config.toml
head_dim = 64
hidden_act = "gelu"
positions = "learned"
qk_norm = true
parallel_block = false
init = "normal"
init_std_o = 0.0102
lr_mult_o = 1.5
lr_head = 0.00791
max_grad_norm = 1.0
decay_fraction = 0.682
decay_shape = "sqrt"
batch_tokens = 32768
max_seq_len = 256
Each number is 500 + 50 x the weight over its row's rms, rounded and kept within 0 to 999. Layers, rows and columns count from 0. Numbers have three digits each. The size before them is the row's rms in percent of the matrix's.

# layer 2 MLP down (transposed), 768x128, rms 0.0735, rows 723-767, columns 96-127
094:493539433448505561487547468472371505416497594491567595504486508438473528542431451486520517434468
102:518529444507489583572459617433481513539600387531606498487430439507379462550547593476596517511537
100:566494537559525541510477570572509457397486484532434589459513424472542557474463502457424456500601
117:463549504527545454467497456504504482605501428492387526492417561510458518566519440493510502607505
102:455492473492586444510544530538476537469456535439455503479390587504492415541535524503627534479547
111:526456555549547461492458382552517531509442464478484449518477464418487482434463535534540519570580
082:427532480506461423580466479522497520483489541577389544536457468463513516526538452568549539529514
096:474472492585524548603509486535577436670430452486644485595540491498566471494523490456457457468495
091:421408535584401496499534487560459468498540530480511512505422474476562576463459364501467494570435
091:474569563504600448535532553448506475524506488461528437488481399493535415508545446495558442551554
110:594373535482518487548469557517551504443575541558496483475466520479600392481431454483435539472566
100:430445549521530417562425542516446521455429489535467531444509610467644463445576441467499574527598
105:488531493511528458626484431499446573529502491530449535498466507367538446508497510561488491489513
094:486445479464508505511512540482547460469464480496474505505524422543511543525520440524525424485457
123:601477534514524470410526561513558471464554512526375451570570408494439423513487567504492445536556
095:501454516441480492464420559594558376456496509481434544493447531621479489471501512525470503531482
101:609536475448561447462479531546537423512500435397476414451487542538473574555509451509454537439449
102:461487476482561443506520532505391541464480480490553551536532584525491552512517478474451518541505
102:488411488549541461481493500592477566501465484416498621484531449489505496514563489514482596443509
094:469477386379464437446513509501499380422541555520494499411574533426536503542509505623571423508486
098:465515522474431496386552576420495554382558447470469434450498527544457570514441461514578525532420
107:481461537530565494440529478534493401506600468411494382502504526509502521541556521537428521557495
092:448449460578526489528590434505472528578521519480478466501523493398515609587461454525511510457549
083:462450577551538535542515415508456469491463517403365430499583449500525495479574474660505457549576
095:572551497536516530445498514468477453529452506515624456529504443513458562471499484435512406474555
100:504484471427572463503422498570524461410499495515405411440547439471592465539508498524484482471488
102:613477463463433560490480571480539481483486468452550511406513443518478514442488543519457556555460
100:566586437432480489393596565590485526594503579544520499502500462521467482494540382508466468444441
103:587522553468470580452485483463519494429488436526489476579572454502484430463601502503454532553460
094:468396441493463474505519458448493486588548544545513486409479380465541515408573439480480374515463
104:585492504510504496381521502498565435488401427509579519507502538538499580496441490525453445414494
102:554423455462485557533587461551465423534583564490506450529485480463547458456598586516394456556536
105:568453484583496554488516469497584569533555506537500588523469378472485514474489589451479465477665
096:514563479477543508485534496511527529448436405433585489430514584526542523573454505473464437406484
109:525506567452509492554530556453481449502466467498490400475547540575555478560658449455517414500424
106:530492493509489475480532504511471510583535491450527454466524397515607548519522474408433496558571
102:539509501488484528482516467478481513502409529526528498488496495399547487498428399423501460501478
100:528483535503508499513460538435577511497565487504549506487442427500642510401548566427576563454574
105:543516481489536404494453402522545499452550513430503510498531459432495498424487355397485455565501
107:477518545471420376568524528488472507540461407590508493498452610491552560515401444467432479602447
088:521521509450536576516497585510420594425597481479485510481558505534428563579430570499519524407463
109:476478504387596499503477604451471458546489469618506420572418532528480442528459486477505468509477
111:530483530359477506456539466624536511509520502512480563468496507526453513491393500438460527494466
105:538401517507441503432564513515411468501565468501485510534584539507562476460486434474552576608496
097:559519554467517487537462498465492496555562377538490507567560558512491486533496495399550484459499
# layer 2 MLP up, 768x128, rms 0.195, rows 724-767, columns 96-127
104:532469504472515556577527582561567619492508613433497472584552424571540500468522576556457404492394
090:466442503457538465463483493429462492520521395432492514469547539506411542588511580508481595544546
110:523547573466473606491591579578536446452413506492590555626520519511480546439562542553376575402478
104:567531540499470562511471424474498474468523531530528449455524446499489598537516390542465498529555
106:525536390377508482411524522530550533441521554486474496496578515525500398486447531470492555452549
089:474469411532438509482510420639422485464591524503609509390547485491484462445509570482536524508531
096:415508543446450403525479472455507531499547602493476508532476395492510538430485497474540464460542
095:503479521537496482489532545461458472459432481499559448554594483474434416548563580481418584447549
094:584467419494501491508513467486423420508562610536544533457536646544459479533398523514531448623520
108:554504518526463568557489497479547513455517428535505399479529589558552429482438483477445527436527
100:535522571440526481488457505492491528548495468521511391532526397522547529414620492487421460505486
099:526437492428510458477506526486497527440614551517437436464558507594380443549453518481499465492674
104:443514535433433571509523479430562439515478521486506432471399466493560529513495454509433615519453
125:546523555577544539528472471494575421464591492481408376518469423541433527529470524541496443505606
102:610430502418579481443433481483494608490520465533443461487498541470507434412536578490524483481497
104:595612460459455532574458446449529512574468376483491486418472522483522542526455481480487508468455
116:513512477437479476523582457529540447562534529554512575467514537529546510541545491455586489442480
097:508549525552485522466513560493501455487460493560617503496470521439535452425432489486477538518459
101:467472572520491474517514497549468636419516446514456584573446476563468421517565564478553518513470
092:445506512574530533650520506440501517488456566566497483480507547537492383513521467436492465402481
105:440499498541546496549582455509517490518507430459427535474506573494514513408433543561445496534567
092:525579546541516571606557420519484489490567504479408556392561596490453455497603562413471523499475
096:472427417430457462455519467460456412523536643588501516508481604477549504486537487511506543410473
097:516514487524473499432489366522469565549441534535515505387595463478609544384512491511522471478458
108:479575498524503558515524503525528358486516565496510468455572518463537426449495427465448464577522
110:566481496566504542476491499523563446357625546494450529487501478530536481466505504547577488445516
102:443481457515477432439423515496582678480487565602522466486513564444555514507548542485565482534514
100:505620541557499494467494512480460560619481467546464561507471519465443412486529430513547427431503
102:479495553521532470545406451495583464548451446473491487540443506549550529443541428571380379577583
105:586504506584454490426472590533481512479515565531574450391451443498535554543432449481507481507550
110:494434380434510514567478491533470499510490526502427496565486508477540458476499535481504485492555
101:418539469465482499519461420523506478512525571424526448494540531519441473565437517571411522580528
097:552466490528493482550487535463447502476415529501442449540478445552476456513478484500559506565561
110:458540596458416514444579550538542490489495453411452446577517496573480507456556506502545514556461
105:494510503567521517474515470408487415502578436589486510537557553482566501525500526469611515457529
099:456429491513493562532489461515446453454456522389451507569509515476490451528468495513485516535551
101:520483471403497492505542599552491545520483565451484490413485634481433458537488514576474473509454
096:469486477477390536519452507438584500439559537461492487484538486504512469490527584517574534495481
098:472538496396480428484391587500506504481520486514515463519386482476516481467424539470555504491514
092:567549483564474512555544517538538595512486511498494440487474540484583431575489480537503465469479
103:558577469456467528482460499468561574395436460501496484418570528509502554444475525499551571448536
104:583539436514565411567534610490483469507441538508420449508474492434551429474504550525486446506395
107:451453476551505520453453469476443561460562598426519455507543442518508493478453511510525514572523
098:450443482600512470394544520511490533589435462485627473423493600478532381411468542518510578561551